{
  "num_hidden_layers": 12,
  "hidden_size": 128,
  "num_attention_heads": 2,
  "num_key_value_heads": 1,
  "head_dim": 64,
  "intermediate_size": 512,
  "vocab_size": 5274,
  "hidden_act": "tanh_gelu",
  "norm": "rmsnorm",
  "norm_place": "pre",
  "norm_eps": 1e-05,
  "positions": "learned",
  "qk_norm": false,
  "attn_scale": 0.125,
  "bias": "all",
  "tie_word_embeddings": true,
  "parallel_block": false,
  "init": "uniform",
  "init_std_qkv": 0.0406,
  "init_std_o": 0.0406,
  "init_std_up": 0.0406,
  "init_std_down": 0.0,
  "optimizer": "soap_variant",
  "learning_rate": 0.0075,
  "beta1": 0.95,
  "beta2": 0.99,
  "weight_decay": 0.032,
  "lr_head": 0.00487,
  "warmup_steps": 200,
  "schedule": "wsd",
  "decay_fraction": 0.719,
  "decay_shape": "linear",
  "final_lr_fraction": 0.0,
  "batch_tokens": 32768,
  "max_seq_len": 1024,
  "doc_mask": false,
  "z_loss": 1e-05,
  "train_tokens": 157800000,
  "max_steps": 4816,
  "dataset": "wikipedia_en"
}
Each number is 200 + 40 x the weight over its row's rms, rounded and kept within 0 to 999. Layers, rows and columns count from 0. The size before them is the row's rms in percent of the matrix's.

# up: layer 6 MLP up, 512x128, rms 0.283, rows 457-483, columns 0-127
# down: layer 6 MLP down (transposed), 512x128, rms 0.277, rows 457-483, columns 0-127
up457,084,164,230,194,218,202,214,230,271,222,148,212,197,238,237,241,180,201,147,147,197,226,148,260,246,139,158,206,203,226,131,169,282,251,212,170,248,205,212,258,214,181,259,206,205,134,236,217,177,210,160,224,289,210,181,226,233,142,263,225,201,164,171,233,215,263,176,162,202,208,224,181,194,255,137,297,204,193,197,190,209,258,214,268,153,178,179,180,213,187,244,248,165,210,134,215,225,137,238,248,239,191,301,219,182,142,261,226,167,185,175,137,256,275,188,175,172,201,254,142,157,240,183,193,145,278,215,208,214
down457,082,246,227,185,198,214,187,178,208,226,210,217,216,289,224,280,190,151,118,250,175,169,244,130,238,242,153,242,276,225,188,173,222,243,191,161,148,150,229,146,187,256,174,234,176,246,121,267,217,200,152,233,215,219,177,189,217,156,84,196,282,174,157,173,194,185,187,140,165,190,161,216,260,150,122,224,166,208,264,142,183,236,257,182,182,159,260,217,263,198,174,200,208,193,232,271,234,198,258,215,204,165,290,204,178,196,178,192,151,160,250,176,185,240,155,203,258,199,201,185,201,179,124,179,223,199,206,177,206
up458,101,203,245,221,114,164,252,290,173,104,219,164,195,130,194,238,166,241,159,146,187,236,200,216,245,193,165,183,137,179,185,242,177,155,210,235,117,212,156,211,164,146,151,189,115,232,231,162,207,187,178,217,191,180,228,199,231,188,135,194,173,245,206,193,245,285,230,187,164,100,151,175,168,249,161,241,199,161,199,274,232,210,178,317,214,217,218,191,178,168,224,222,251,242,174,274,243,246,172,268,159,147,163,215,222,195,201,173,192,191,158,188,157,189,227,207,268,223,187,133,197,229,188,224,217,183,193,194,261
down458,100,259,207,264,178,238,218,168,125,165,180,240,161,203,222,149,202,225,216,204,178,161,174,188,134,131,294,155,261,186,174,143,197,173,193,177,179,207,264,255,201,264,179,210,250,251,246,105,224,215,147,216,192,191,230,252,150,216,246,211,161,207,169,233,157,220,246,200,199,149,216,269,160,235,249,102,167,231,224,260,202,204,177,234,140,206,188,221,220,227,204,242,232,148,169,261,239,228,132,183,260,202,235,187,143,155,264,213,198,228,243,264,247,221,223,136,223,196,224,169,161,222,231,99,210,196,213,227,221
up459,112,151,223,175,159,239,216,296,162,210,163,212,237,227,133,239,200,179,153,193,210,212,185,196,159,260,252,248,234,135,264,182,223,240,245,265,152,236,315,240,270,162,248,223,240,189,211,216,237,158,222,164,263,200,160,200,199,157,297,208,235,214,210,203,233,213,227,164,130,201,164,203,156,179,219,251,201,210,258,177,258,220,212,296,198,165,196,216,103,143,164,199,189,187,227,173,160,180,176,169,211,241,260,165,262,212,159,233,182,217,177,168,186,216,221,277,229,184,277,216,171,251,163,174,221,136,209,178,203
down459,100,164,192,225,167,196,202,208,183,256,151,212,188,235,193,175,174,222,269,101,214,189,217,219,274,257,236,227,162,228,230,180,242,234,209,182,156,242,254,194,249,187,267,207,217,221,185,261,158,201,263,115,272,245,217,234,152,171,188,210,252,210,142,222,193,171,208,184,137,201,175,233,187,139,270,167,205,209,253,285,156,211,210,141,241,191,228,194,175,241,193,193,146,202,127,183,206,153,306,124,213,176,257,127,222,210,200,207,190,192,274,156,226,150,181,186,161,174,182,207,173,179,171,150,212,179,140,117,264
up460,106,209,194,188,229,155,163,213,157,201,203,244,185,175,174,184,117,219,250,225,206,149,193,221,266,140,227,152,215,205,266,185,183,196,219,190,273,109,247,181,165,219,203,290,176,165,172,212,103,214,139,177,185,201,255,191,224,198,158,217,226,261,250,198,244,218,162,266,208,199,263,252,182,211,223,181,225,173,154,172,116,215,238,203,117,255,232,237,215,280,216,151,214,189,252,207,217,187,153,278,221,142,246,149,183,222,158,239,213,140,283,204,126,139,139,178,179,213,225,207,164,189,242,201,261,178,172,205,218
down460,102,257,183,212,190,169,186,253,196,177,238,245,149,231,242,241,252,206,153,100,228,166,198,170,166,230,256,241,205,222,241,239,205,231,207,156,254,165,171,228,196,271,201,156,222,206,277,249,246,201,204,273,178,272,209,220,253,315,175,216,241,230,157,130,208,178,261,231,197,170,218,191,249,140,222,207,267,226,218,234,224,148,199,169,148,181,183,309,176,168,246,191,169,150,193,273,235,191,240,218,160,226,191,286,253,218,217,186,233,236,152,174,229,241,186,230,234,205,167,234,194,170,150,210,179,172,274,155,190
up461,097,195,158,243,255,178,237,192,239,165,178,198,255,186,181,146,239,199,120,248,187,199,198,216,241,239,245,190,152,154,207,196,196,165,217,158,212,189,217,176,140,181,253,230,194,235,194,204,234,251,168,208,227,172,197,235,291,326,251,167,113,216,163,162,202,112,238,154,198,237,198,182,231,236,169,148,259,245,189,227,213,155,219,131,275,179,191,211,211,156,188,163,257,177,139,209,115,192,240,161,255,191,186,214,185,273,157,258,174,234,175,195,204,167,247,122,189,178,243,168,197,181,224,296,172,129,212,208,208
down461,115,222,191,164,176,244,191,195,229,203,267,111,169,232,197,202,208,184,206,293,192,182,140,172,222,262,236,208,199,133,231,213,266,214,200,169,223,231,194,240,189,155,203,208,189,190,223,215,262,206,221,209,209,212,187,227,267,207,227,254,252,200,220,163,228,209,154,173,201,144,226,100,220,202,170,217,282,218,289,93,206,173,266,179,232,259,208,142,224,222,235,133,179,193,294,257,158,243,187,155,266,176,199,217,255,249,205,196,270,213,234,156,160,218,223,151,170,170,167,157,144,240,183,258,228,127,167,237,180
up462,090,174,269,249,160,173,207,150,174,194,189,231,218,261,175,179,198,240,151,112,178,228,164,219,160,219,189,191,249,150,267,132,206,212,186,266,232,210,122,218,170,210,199,201,264,217,246,201,185,176,124,170,232,234,162,196,198,202,250,190,149,209,217,217,181,217,170,172,228,207,212,277,203,224,257,300,242,237,281,207,239,229,206,262,148,224,273,237,205,128,198,126,150,207,256,137,219,210,209,205,136,206,273,209,216,212,277,284,207,179,234,212,216,212,195,253,246,269,190,211,235,236,150,234,133,225,192,191,233
down462,098,194,186,112,212,262,176,199,150,176,215,126,192,182,165,222,134,227,240,254,192,190,195,188,213,230,232,227,195,151,183,229,130,145,235,202,197,203,348,181,202,202,210,211,200,237,184,203,243,204,161,266,285,148,259,243,256,274,169,180,228,199,189,155,223,163,206,185,185,200,242,235,158,108,179,139,146,97,232,241,239,165,232,147,205,162,123,156,224,212,197,216,183,243,188,222,194,166,253,244,138,181,183,251,200,185,166,183,244,216,180,237,249,261,205,159,242,158,228,198,201,159,167,205,258,233,177,162,208
up463,095,141,223,245,262,146,262,207,229,212,198,206,206,139,205,302,232,221,210,175,156,182,231,240,221,189,196,152,174,223,157,168,227,156,213,207,217,204,116,133,212,222,165,222,161,100,146,227,228,230,133,166,156,222,244,164,218,200,260,278,243,267,180,211,257,235,206,275,216,139,200,156,205,253,198,197,200,184,161,232,204,124,165,206,191,228,154,162,223,150,174,143,241,247,232,217,226,283,160,188,218,145,152,197,214,187,180,188,206,152,209,244,135,171,198,305,142,190,204,197,153,231,206,185,190,168,228,217,279
down463,107,268,256,187,106,238,253,255,171,200,140,190,153,167,193,187,233,165,226,245,216,170,183,132,208,232,144,177,169,190,199,218,177,184,71,152,198,167,174,190,157,227,211,225,246,195,191,217,203,205,162,132,176,236,216,273,226,168,193,126,233,67,187,222,161,228,256,211,173,219,211,191,191,145,202,180,181,251,184,214,221,195,138,182,282,182,237,196,189,200,190,219,183,281,220,217,223,264,220,202,119,197,280,225,200,167,184,258,182,172,246,171,266,208,210,218,226,238,147,209,208,209,241,183,150,279,225,254,171
up464,117,245,135,266,182,155,235,156,259,210,224,155,140,148,158,177,221,169,189,231,179,151,146,228,180,222,253,195,138,236,209,192,132,144,196,238,173,235,200,204,136,289,188,182,270,151,197,198,225,124,173,234,140,185,210,233,191,201,159,247,219,223,164,207,146,199,207,268,226,174,240,167,92,233,197,212,212,150,213,159,218,224,261,188,228,250,222,220,203,184,229,243,182,293,170,208,217,181,261,267,187,201,155,249,206,220,180,252,256,151,197,260,221,229,237,166,148,224,185,266,126,212,150,252,188,127,184,216,197
down464,114,224,157,226,204,180,200,218,189,263,155,195,178,207,160,235,279,173,256,242,151,165,229,222,247,92,216,178,206,207,209,219,119,190,143,186,193,210,124,236,262,234,217,179,166,220,111,149,171,193,144,123,198,210,219,190,272,225,167,225,215,161,218,260,183,222,181,211,216,149,172,218,173,236,232,297,248,172,237,222,133,162,207,175,123,261,209,204,162,130,282,205,169,233,240,144,193,272,194,224,217,214,244,233,215,223,220,176,248,146,211,221,149,215,209,152,174,138,250,225,177,250,186,237,129,191,156,201,228
up465,097,190,197,147,137,229,176,185,145,204,162,176,205,195,214,203,187,233,176,244,216,109,170,179,170,223,165,236,187,130,219,206,194,265,137,226,193,206,209,157,176,183,218,219,200,214,171,156,182,223,177,206,222,223,188,269,189,204,183,147,175,176,217,214,180,239,196,156,170,271,251,247,199,225,264,165,187,107,251,201,164,213,183,221,292,187,221,280,203,242,150,203,274,143,198,120,250,279,183,227,133,236,178,201,176,223,135,266,160,168,265,210,197,144,187,218,290,212,228,194,180,154,255,274,281,187,250,155,258
down465,104,186,235,114,251,162,272,259,177,153,205,266,188,204,136,168,207,182,150,213,182,213,255,229,211,276,174,261,232,192,225,213,247,205,188,240,216,174,182,235,107,186,195,227,116,242,162,203,161,223,173,147,113,229,220,237,247,200,187,238,226,226,249,226,179,254,204,85,192,224,231,234,241,165,264,281,191,160,154,193,143,219,228,218,208,223,253,170,312,251,197,219,199,195,167,144,227,221,153,196,165,184,159,151,188,253,202,185,195,215,189,209,163,164,211,180,121,179,205,251,240,226,212,205,238,201,240,142,162
up466,098,250,180,253,242,223,224,235,136,182,215,227,236,211,186,229,182,194,203,200,232,162,158,215,235,235,205,199,243,192,267,221,221,222,196,221,204,258,203,184,195,237,172,148,169,140,227,163,232,215,226,179,255,250,166,274,113,194,243,223,152,212,197,188,212,221,149,207,188,151,268,143,298,245,224,160,52,161,191,179,242,244,220,226,194,137,243,204,223,149,208,181,284,171,275,179,225,223,214,204,209,185,284,219,134,176,168,262,130,193,174,197,266,202,211,129,200,199,199,270,229,130,149,216,217,204,197,176,166
down466,082,196,136,198,214,197,178,215,176,192,194,202,294,176,215,114,184,216,199,201,238,132,201,214,218,222,202,189,200,195,214,185,164,294,248,237,193,175,214,201,337,242,210,228,162,148,271,177,251,217,188,158,183,140,197,187,171,144,273,287,210,198,203,194,197,176,217,214,314,174,242,154,184,130,263,198,188,223,130,129,218,179,253,217,192,140,216,216,185,184,235,202,201,213,247,224,210,203,212,206,178,154,190,264,228,190,173,83,234,242,180,181,149,251,171,207,196,231,230,189,241,257,131,199,146,240,172,171,237
up467,090,169,203,202,166,235,139,172,196,237,229,186,177,173,213,234,221,244,93,174,205,113,179,193,135,228,197,200,215,213,228,91,175,233,190,239,218,176,164,203,146,213,227,167,180,193,154,107,186,132,164,241,193,236,167,131,272,276,227,261,234,177,234,215,115,218,217,224,174,200,228,225,243,224,203,193,195,207,276,284,290,226,183,205,194,167,230,196,228,107,222,114,185,252,211,167,222,194,236,177,238,242,256,212,229,205,206,253,216,237,190,197,241,213,249,192,250,208,219,231,198,216,185,246,117,243,181,206,254
down467,083,203,220,214,211,203,286,177,177,180,197,176,159,239,210,263,133,165,272,147,306,278,293,195,291,122,198,156,230,183,149,174,147,235,215,239,205,272,189,215,244,196,148,197,182,254,242,221,237,201,169,202,172,161,228,207,123,157,234,235,193,179,191,177,282,191,234,205,255,179,149,230,119,190,212,177,172,156,216,176,165,264,190,236,206,206,214,179,191,276,161,149,130,187,165,242,201,153,204,200,194,176,192,241,140,240,170,128,232,198,220,186,154,217,208,211,241,162,233,157,231,121,176,210,192,194,208,145,214
up468,099,189,198,244,137,205,242,205,174,206,228,177,177,215,154,185,193,119,192,221,238,178,273,184,183,186,224,256,225,204,140,250,260,192,141,128,193,185,213,173,205,257,188,282,146,187,215,159,229,191,162,250,270,213,158,183,201,222,153,191,219,237,250,95,223,226,206,239,222,296,208,149,184,179,141,164,151,205,264,248,176,226,233,159,172,189,147,153,209,200,266,186,190,164,151,260,139,188,218,177,298,234,178,217,200,149,177,180,205,166,191,106,242,215,163,163,123,229,140,232,140,193,239,186,195,235,199,200,256
down468,086,165,172,164,160,156,121,176,165,167,195,209,146,223,220,155,150,163,196,180,201,182,202,156,182,183,244,274,191,181,164,197,239,146,198,231,159,196,96,117,156,213,155,215,275,159,207,219,212,213,173,142,171,264,169,229,206,188,213,221,167,191,218,207,214,192,190,182,237,165,173,276,259,232,112,228,239,205,208,172,220,157,260,203,191,211,149,186,206,214,220,213,171,94,253,249,175,204,171,187,165,223,233,83,217,180,235,205,179,155,193,150,207,187,270,295,173,211,193,145,273,226,276,115,168,212,178,215,209
up469,096,172,241,258,201,251,199,241,243,167,213,166,195,200,234,298,290,169,215,220,181,225,294,186,233,231,167,187,176,266,155,144,182,225,202,189,235,211,171,249,209,163,216,225,159,176,150,270,215,170,194,161,235,112,177,155,188,237,222,157,244,233,250,260,175,154,251,169,236,207,244,227,197,229,243,204,238,185,250,199,232,187,160,187,222,155,131,152,222,117,214,160,146,185,209,215,282,204,206,211,168,195,271,101,189,237,210,175,160,261,239,242,223,265,258,173,260,231,203,198,150,163,178,160,195,178,271,173,180
down469,112,231,246,148,177,262,168,226,228,218,187,295,235,227,175,287,187,121,193,168,199,189,220,125,187,159,148,208,151,220,199,204,221,196,117,202,123,171,141,174,147,157,238,146,262,152,232,255,171,183,143,195,190,187,185,248,249,242,217,292,168,182,193,220,197,94,112,220,221,185,163,207,203,174,173,190,216,236,221,174,233,157,152,235,236,139,210,230,124,233,232,172,205,145,183,227,191,202,182,140,209,158,168,180,219,281,142,222,233,183,269,258,214,249,215,185,172,236,173,178,229,145,198,197,165,221,231,225,185
up470,105,143,226,211,199,202,204,220,184,174,212,126,235,181,199,165,186,159,223,224,250,263,179,153,205,326,233,220,297,159,204,268,148,174,243,221,199,193,203,120,191,311,289,208,156,228,186,239,189,248,187,198,277,174,226,125,241,154,158,202,208,210,255,166,200,171,162,190,210,176,233,179,233,185,214,196,237,204,169,154,274,189,170,244,184,166,161,175,239,214,183,182,217,171,234,269,235,217,188,134,202,185,129,227,217,147,220,251,180,198,180,242,244,230,192,201,266,199,163,154,283,234,221,269,259,245,224,206,174
down470,111,200,161,178,275,219,206,150,215,233,225,221,205,141,185,174,324,184,291,154,207,195,240,258,238,256,196,132,204,84,177,196,192,179,219,181,178,186,248,259,150,235,172,201,217,240,214,234,212,295,205,249,153,244,225,200,296,204,228,208,149,257,278,153,163,183,220,161,265,201,220,206,250,198,187,199,177,214,228,126,221,185,223,171,202,252,220,187,180,244,129,239,192,191,147,262,189,169,182,231,129,182,237,198,281,200,191,146,223,209,169,187,197,224,256,261,205,190,237,223,217,214,222,190,181,266,220,159,179
up471,097,212,249,244,122,172,162,150,147,241,206,234,178,185,289,157,228,237,116,153,245,273,246,202,215,223,114,226,161,162,211,258,182,270,169,281,253,222,251,157,184,255,188,214,190,209,201,153,202,201,265,192,239,169,137,128,203,203,194,241,119,218,221,263,230,189,214,211,196,196,208,235,207,217,134,248,211,179,229,183,219,231,170,184,220,193,172,155,198,207,218,143,201,221,182,217,207,204,284,267,215,216,220,233,202,223,213,189,288,184,163,249,137,185,235,146,172,143,175,243,217,165,276,205,234,108,171,198,228
down471,094,199,224,204,211,165,200,224,187,126,225,176,205,152,209,163,153,227,192,191,224,137,115,167,267,270,257,137,138,196,176,134,152,179,227,199,230,193,124,191,213,146,177,196,172,171,186,270,199,222,157,222,188,177,216,215,164,210,190,161,270,219,171,174,183,219,204,155,210,214,199,192,288,229,209,180,166,162,200,205,259,125,143,180,265,163,182,184,240,156,205,226,176,228,141,240,129,135,139,221,234,163,208,154,170,193,232,228,128,261,183,124,192,221,213,243,259,241,123,164,227,303,226,139,195,215,248,242,223
up472,090,189,150,183,209,192,175,181,237,132,137,185,129,207,156,192,205,185,210,204,153,236,225,135,239,205,310,180,184,147,198,227,181,131,183,193,127,143,242,226,142,268,219,216,257,166,243,233,261,165,218,165,183,163,186,182,229,160,210,170,276,213,152,223,152,293,192,226,150,229,198,280,244,229,179,215,219,212,199,162,281,261,217,207,240,182,273,190,248,186,199,157,185,205,143,116,238,177,187,235,194,217,212,180,222,130,194,242,223,230,238,147,167,185,169,194,173,148,206,127,217,243,226,231,230,302,218,213,182
down472,093,169,206,224,193,228,138,291,190,189,177,184,199,221,248,246,130,210,196,202,208,117,160,252,186,234,229,268,175,244,109,182,214,283,219,194,281,182,157,245,207,187,203,222,204,245,207,230,134,180,187,251,164,279,160,239,217,196,200,254,119,186,179,203,183,181,237,178,213,200,230,218,162,214,233,181,131,274,242,261,117,228,211,186,193,165,146,180,246,173,170,275,267,229,205,214,183,238,254,145,146,169,170,235,207,211,232,156,211,166,203,243,204,170,204,269,223,194,189,247,199,206,167,203,187,94,129,237,243
up473,096,163,244,160,209,188,214,206,231,218,206,185,200,135,162,216,123,160,257,275,239,190,275,206,138,178,218,196,146,253,233,212,143,214,206,229,204,196,150,140,244,161,135,140,257,187,195,314,208,156,240,161,213,177,210,168,214,221,276,214,239,212,289,160,146,156,210,207,217,180,244,141,239,231,167,162,226,238,200,230,198,133,181,191,197,243,226,226,207,210,179,196,233,182,195,184,162,197,99,185,143,161,121,135,226,195,238,152,178,268,200,205,224,252,168,207,254,195,153,177,208,213,136,131,214,253,171,267,211
down473,118,218,209,178,231,198,136,231,248,183,186,213,223,180,234,207,186,220,180,201,230,189,229,189,176,163,121,212,231,217,177,243,225,247,195,187,135,213,277,203,160,265,183,211,159,178,195,262,183,178,190,191,218,164,189,225,135,183,91,157,248,284,295,172,157,223,196,124,236,229,186,212,166,212,238,211,223,189,173,149,286,126,200,207,192,257,167,261,200,189,130,164,119,252,196,149,183,145,167,189,228,213,223,228,230,211,212,184,157,309,196,203,146,165,212,221,252,284,207,179,194,256,218,246,209,146,174,282,245
up474,091,265,162,213,204,212,248,246,212,157,169,189,222,216,175,203,165,275,184,185,178,153,235,143,194,161,227,205,164,193,229,204,293,236,206,101,256,296,170,276,183,138,199,179,252,114,222,147,181,181,212,250,194,162,147,190,298,214,244,162,145,161,152,175,147,250,177,172,198,258,222,201,235,260,238,201,216,185,184,169,167,236,191,192,230,165,207,155,186,155,159,210,225,205,196,220,198,292,213,153,205,216,189,180,209,250,202,218,246,162,96,198,235,280,211,248,188,245,232,280,184,158,230,228,234,232,193,230,186
down474,113,210,289,172,267,286,151,215,180,208,132,178,210,172,214,161,203,182,239,164,111,258,153,226,188,249,211,188,167,172,205,185,274,266,192,206,181,244,131,243,245,199,215,235,247,175,187,228,161,189,169,230,190,242,147,263,269,212,244,183,101,166,219,201,159,238,240,227,229,267,247,189,173,224,194,172,148,149,161,286,250,208,129,224,192,214,228,179,268,186,205,126,212,148,207,260,255,187,166,184,232,228,206,231,186,220,206,190,176,196,143,236,204,228,248,219,163,261,219,174,194,106,164,245,166,199,197,163,225
up475,089,185,239,235,167,128,206,158,149,209,193,191,136,308,194,201,233,291,181,172,157,223,120,175,220,166,191,184,182,187,250,259,165,145,207,181,256,248,156,239,170,258,262,228,152,220,180,167,99,189,237,250,219,135,224,209,115,208,215,240,241,252,239,223,169,198,212,172,164,210,203,254,260,177,236,190,184,187,267,199,203,196,214,162,262,201,194,205,287,238,169,183,230,211,209,200,224,228,207,200,242,253,218,198,199,238,262,195,177,204,214,222,209,225,207,171,207,263,189,167,185,219,225,164,166,159,129,139,332
down475,102,129,208,171,223,192,226,260,181,158,216,169,210,124,191,204,215,136,198,180,326,154,274,153,128,238,156,180,254,156,140,179,182,198,190,193,191,152,275,200,179,157,135,191,219,224,182,208,254,214,184,236,199,271,220,130,270,182,249,168,201,170,209,234,178,235,216,234,240,130,142,200,139,228,259,235,177,204,133,204,145,209,192,191,163,168,180,273,166,153,233,226,177,159,197,176,273,192,198,174,148,209,217,206,216,168,144,170,266,200,148,236,182,165,167,228,182,211,197,225,180,230,243,218,257,242,208,206,94
up476,106,146,120,143,277,163,175,272,114,227,145,181,240,236,215,210,172,147,172,156,258,181,234,236,250,246,258,200,188,262,202,177,207,215,135,175,223,170,235,224,218,159,229,212,145,190,231,298,157,171,133,217,216,164,263,209,229,170,214,221,163,240,226,133,213,195,202,158,166,203,174,211,155,224,200,174,247,140,214,176,192,227,194,263,144,201,201,264,265,225,176,217,329,201,166,188,217,213,150,261,147,232,194,179,195,174,175,205,184,203,189,101,156,249,196,219,179,167,195,178,188,223,154,183,184,236,145,146,162
down476,110,166,117,219,129,184,205,248,158,178,173,148,185,169,259,239,207,190,208,195,120,169,211,190,211,215,80,251,222,208,268,134,213,191,231,155,205,213,144,173,201,213,195,158,227,221,219,251,147,205,191,252,195,198,236,228,154,119,173,210,196,156,204,183,142,220,198,235,167,202,216,158,236,154,245,215,268,185,173,214,182,226,227,152,138,205,273,239,186,152,150,183,238,171,232,136,149,231,115,194,207,234,282,152,242,165,250,211,154,258,232,281,206,260,150,260,234,200,185,205,206,183,130,176,210,164,135,207,201
up477,099,173,212,134,268,191,154,176,172,170,257,216,216,239,139,96,210,281,221,210,274,194,244,191,234,174,140,258,212,226,240,177,280,221,191,188,202,167,230,224,194,167,230,132,236,175,159,219,180,203,158,214,179,213,176,227,126,262,212,185,157,167,234,204,180,255,187,180,234,241,217,64,179,265,129,255,243,191,172,208,151,210,225,177,182,205,151,163,193,136,262,191,183,199,165,168,256,257,130,197,134,176,163,170,231,189,231,178,156,168,155,235,197,227,191,201,218,230,165,242,190,146,199,183,174,264,193,245,134
down477,115,159,180,237,198,251,191,210,152,187,129,215,199,251,153,173,217,220,111,188,205,241,198,147,191,173,214,202,265,146,170,191,231,183,190,215,259,217,159,234,186,208,188,146,175,261,238,289,187,246,212,150,271,124,122,109,267,145,228,228,213,202,159,161,161,211,203,191,185,130,248,185,231,247,215,227,188,331,223,212,205,185,183,239,216,296,257,257,107,178,192,232,196,172,182,214,205,142,139,156,165,272,214,214,218,206,191,235,180,212,165,176,226,222,239,189,134,185,198,230,244,211,217,214,229,235,205,193,167
up478,104,220,127,224,237,209,123,184,153,132,160,294,203,208,212,136,220,243,207,238,194,178,195,227,221,95,199,223,191,269,186,159,165,219,165,212,164,139,229,180,234,183,207,256,202,196,210,205,231,219,221,155,199,220,147,195,268,187,273,197,152,252,159,210,177,225,162,278,174,253,222,204,175,194,170,189,237,131,206,181,248,222,211,233,139,185,120,246,228,248,155,170,177,289,254,155,194,201,238,255,210,158,171,224,202,203,175,210,204,245,250,186,84,212,217,260,277,212,217,143,188,191,155,172,218,192,224,274,232
down478,096,94,217,202,166,263,153,180,236,216,178,249,220,158,229,163,192,179,212,193,202,179,235,208,159,67,243,190,256,179,205,198,225,263,180,211,186,215,188,184,220,118,267,189,204,191,262,215,205,196,215,221,201,166,167,243,205,220,135,147,239,220,170,227,146,261,222,192,273,199,169,223,186,186,200,204,232,145,168,170,220,179,146,136,197,165,163,181,250,290,159,177,203,246,178,148,153,174,230,292,167,177,180,208,219,205,225,145,212,207,248,138,182,215,200,200,243,213,204,223,223,97,159,201,223,69,140,210,175
up479,095,178,185,187,174,185,142,211,167,252,258,249,239,235,181,181,219,212,130,128,167,143,181,218,223,119,141,213,188,227,218,257,213,192,164,207,202,217,179,185,171,186,187,263,258,191,151,191,197,164,218,263,196,214,260,144,240,173,211,272,171,220,277,173,172,172,178,193,239,202,165,163,254,186,177,188,233,156,222,130,274,178,252,109,268,154,210,268,199,128,216,204,132,201,214,191,232,240,206,153,179,224,232,269,204,149,195,164,175,236,187,268,154,212,239,231,183,276,290,221,214,172,169,171,224,206,220,147,293
down479,098,208,247,264,162,209,288,220,216,182,200,188,136,232,233,140,164,231,217,201,235,198,198,203,207,233,259,150,174,169,213,169,210,187,209,191,192,183,162,235,121,122,242,180,120,205,232,214,178,176,184,138,201,224,155,210,114,174,192,224,262,159,116,254,208,195,195,212,217,165,250,264,83,190,218,210,219,211,213,219,178,235,204,181,206,240,237,175,208,351,251,209,197,272,187,196,175,156,152,239,244,177,162,224,190,280,186,173,154,189,183,159,220,130,138,139,188,236,155,183,236,226,196,252,169,226,216,196,172
up480,111,228,279,264,205,212,170,158,104,174,188,297,209,230,240,200,185,174,150,160,193,187,232,194,244,192,222,185,225,132,216,149,118,162,175,190,275,235,277,183,248,141,165,193,107,221,257,211,212,168,169,246,222,214,144,183,286,150,158,207,239,251,151,199,187,167,164,195,242,201,177,256,190,158,155,163,253,172,174,148,186,137,131,231,228,205,184,201,221,234,179,208,203,216,186,144,210,274,141,181,150,199,163,166,189,117,222,194,183,216,178,183,182,153,195,193,159,206,243,170,176,220,192,267,183,211,148,268,143
down480,111,193,205,195,187,82,247,187,220,289,254,208,228,125,228,220,142,254,247,237,242,193,149,242,252,235,229,187,133,199,276,239,233,192,236,228,225,171,213,121,146,249,236,244,151,173,177,188,201,199,240,182,270,257,242,215,224,165,157,255,210,168,165,216,118,262,248,183,173,184,217,232,172,197,195,247,252,255,171,148,174,235,214,212,145,271,315,247,217,195,168,196,237,192,206,202,173,196,274,143,278,210,207,181,180,223,224,178,195,147,166,183,205,238,166,264,201,187,205,186,195,161,189,227,217,213,253,207,184
up481,100,168,198,173,237,212,178,175,185,214,199,254,163,169,136,210,207,191,264,248,251,132,148,249,236,165,180,218,212,210,244,205,194,189,208,167,278,191,299,216,236,168,177,202,157,232,112,324,192,246,184,226,158,226,138,213,322,231,251,145,254,169,170,151,174,161,175,243,190,175,189,219,170,214,151,248,271,161,221,270,175,166,199,194,233,233,160,275,234,217,215,199,181,145,183,231,235,179,164,156,193,160,210,227,179,140,175,205,232,139,239,205,248,240,222,182,243,188,231,240,172,209,152,196,122,198,198,224,144
down481,111,204,135,183,204,148,154,210,190,159,259,227,171,186,209,179,230,225,204,203,306,118,203,123,228,292,211,278,158,224,235,207,136,181,186,123,249,249,236,245,234,172,197,169,243,155,163,235,207,156,165,232,250,194,254,174,222,231,203,211,269,157,142,166,212,187,272,235,249,202,230,144,188,244,197,193,178,214,196,315,226,222,190,169,175,177,134,158,247,225,204,145,173,198,298,186,275,214,168,212,159,246,196,233,201,167,211,177,193,265,198,139,156,192,178,241,217,151,247,216,199,158,191,176,244,227,211,194,231
up482,103,222,263,181,228,214,218,203,172,142,235,187,245,227,224,237,181,186,166,195,207,232,164,193,199,172,223,306,213,191,170,162,265,214,184,149,245,279,182,158,235,240,141,207,251,208,240,239,239,234,145,201,133,202,217,237,244,154,202,167,240,198,208,226,222,193,187,251,276,203,171,213,103,243,214,210,266,126,209,147,199,242,168,203,152,260,132,237,190,252,203,246,141,154,244,154,238,192,239,207,258,123,187,172,201,270,159,233,263,214,193,228,198,185,140,208,191,159,159,180,196,192,161,163,264,100,131,215,212
down482,122,223,221,149,235,159,238,145,165,184,167,162,259,138,234,187,274,188,214,131,171,206,228,194,175,236,131,294,177,212,140,199,207,155,236,193,249,215,221,215,300,248,236,141,182,234,205,252,251,167,136,181,157,188,252,174,241,260,201,229,81,192,158,227,234,185,227,200,218,196,212,258,202,261,162,195,267,223,252,213,255,165,190,173,195,201,230,123,177,195,221,190,152,174,184,212,175,306,261,178,238,194,213,164,187,270,225,217,197,210,206,189,208,193,149,138,114,189,221,191,258,225,211,225,241,177,189,186,153
up483,098,188,233,260,210,187,159,204,141,223,171,235,262,173,226,210,169,267,227,187,232,201,139,165,252,156,224,197,180,169,221,216,170,214,278,177,129,201,264,233,217,227,251,240,180,210,243,251,137,170,164,221,185,216,182,131,158,131,293,220,160,157,154,241,212,259,236,183,155,157,183,243,253,265,167,211,201,217,232,152,184,214,242,203,184,193,172,247,195,138,173,139,168,192,203,137,160,216,137,222,208,150,237,186,167,97,256,191,171,231,193,132,166,145,279,238,231,247,184,155,226,248,137,230,215,184,264,195,183
down483,089,243,209,211,238,223,156,284,203,180,212,220,195,178,144,134,205,213,136,154,213,194,224,168,216,139,152,187,208,138,227,175,186,233,209,277,140,171,235,247,253,213,279,158,258,161,231,207,223,271,149,227,292,180,162,186,181,259,224,231,180,178,186,232,194,201,240,201,107,190,270,173,199,157,216,180,255,210,249,175,133,239,187,136,194,231,220,126,115,263,217,204,201,212,206,194,208,224,198,198,135,248,226,242,166,198,197,185,216,185,229,277,229,108,234,140,213,122,208,197,222,179,242,216,252,221,137,225,227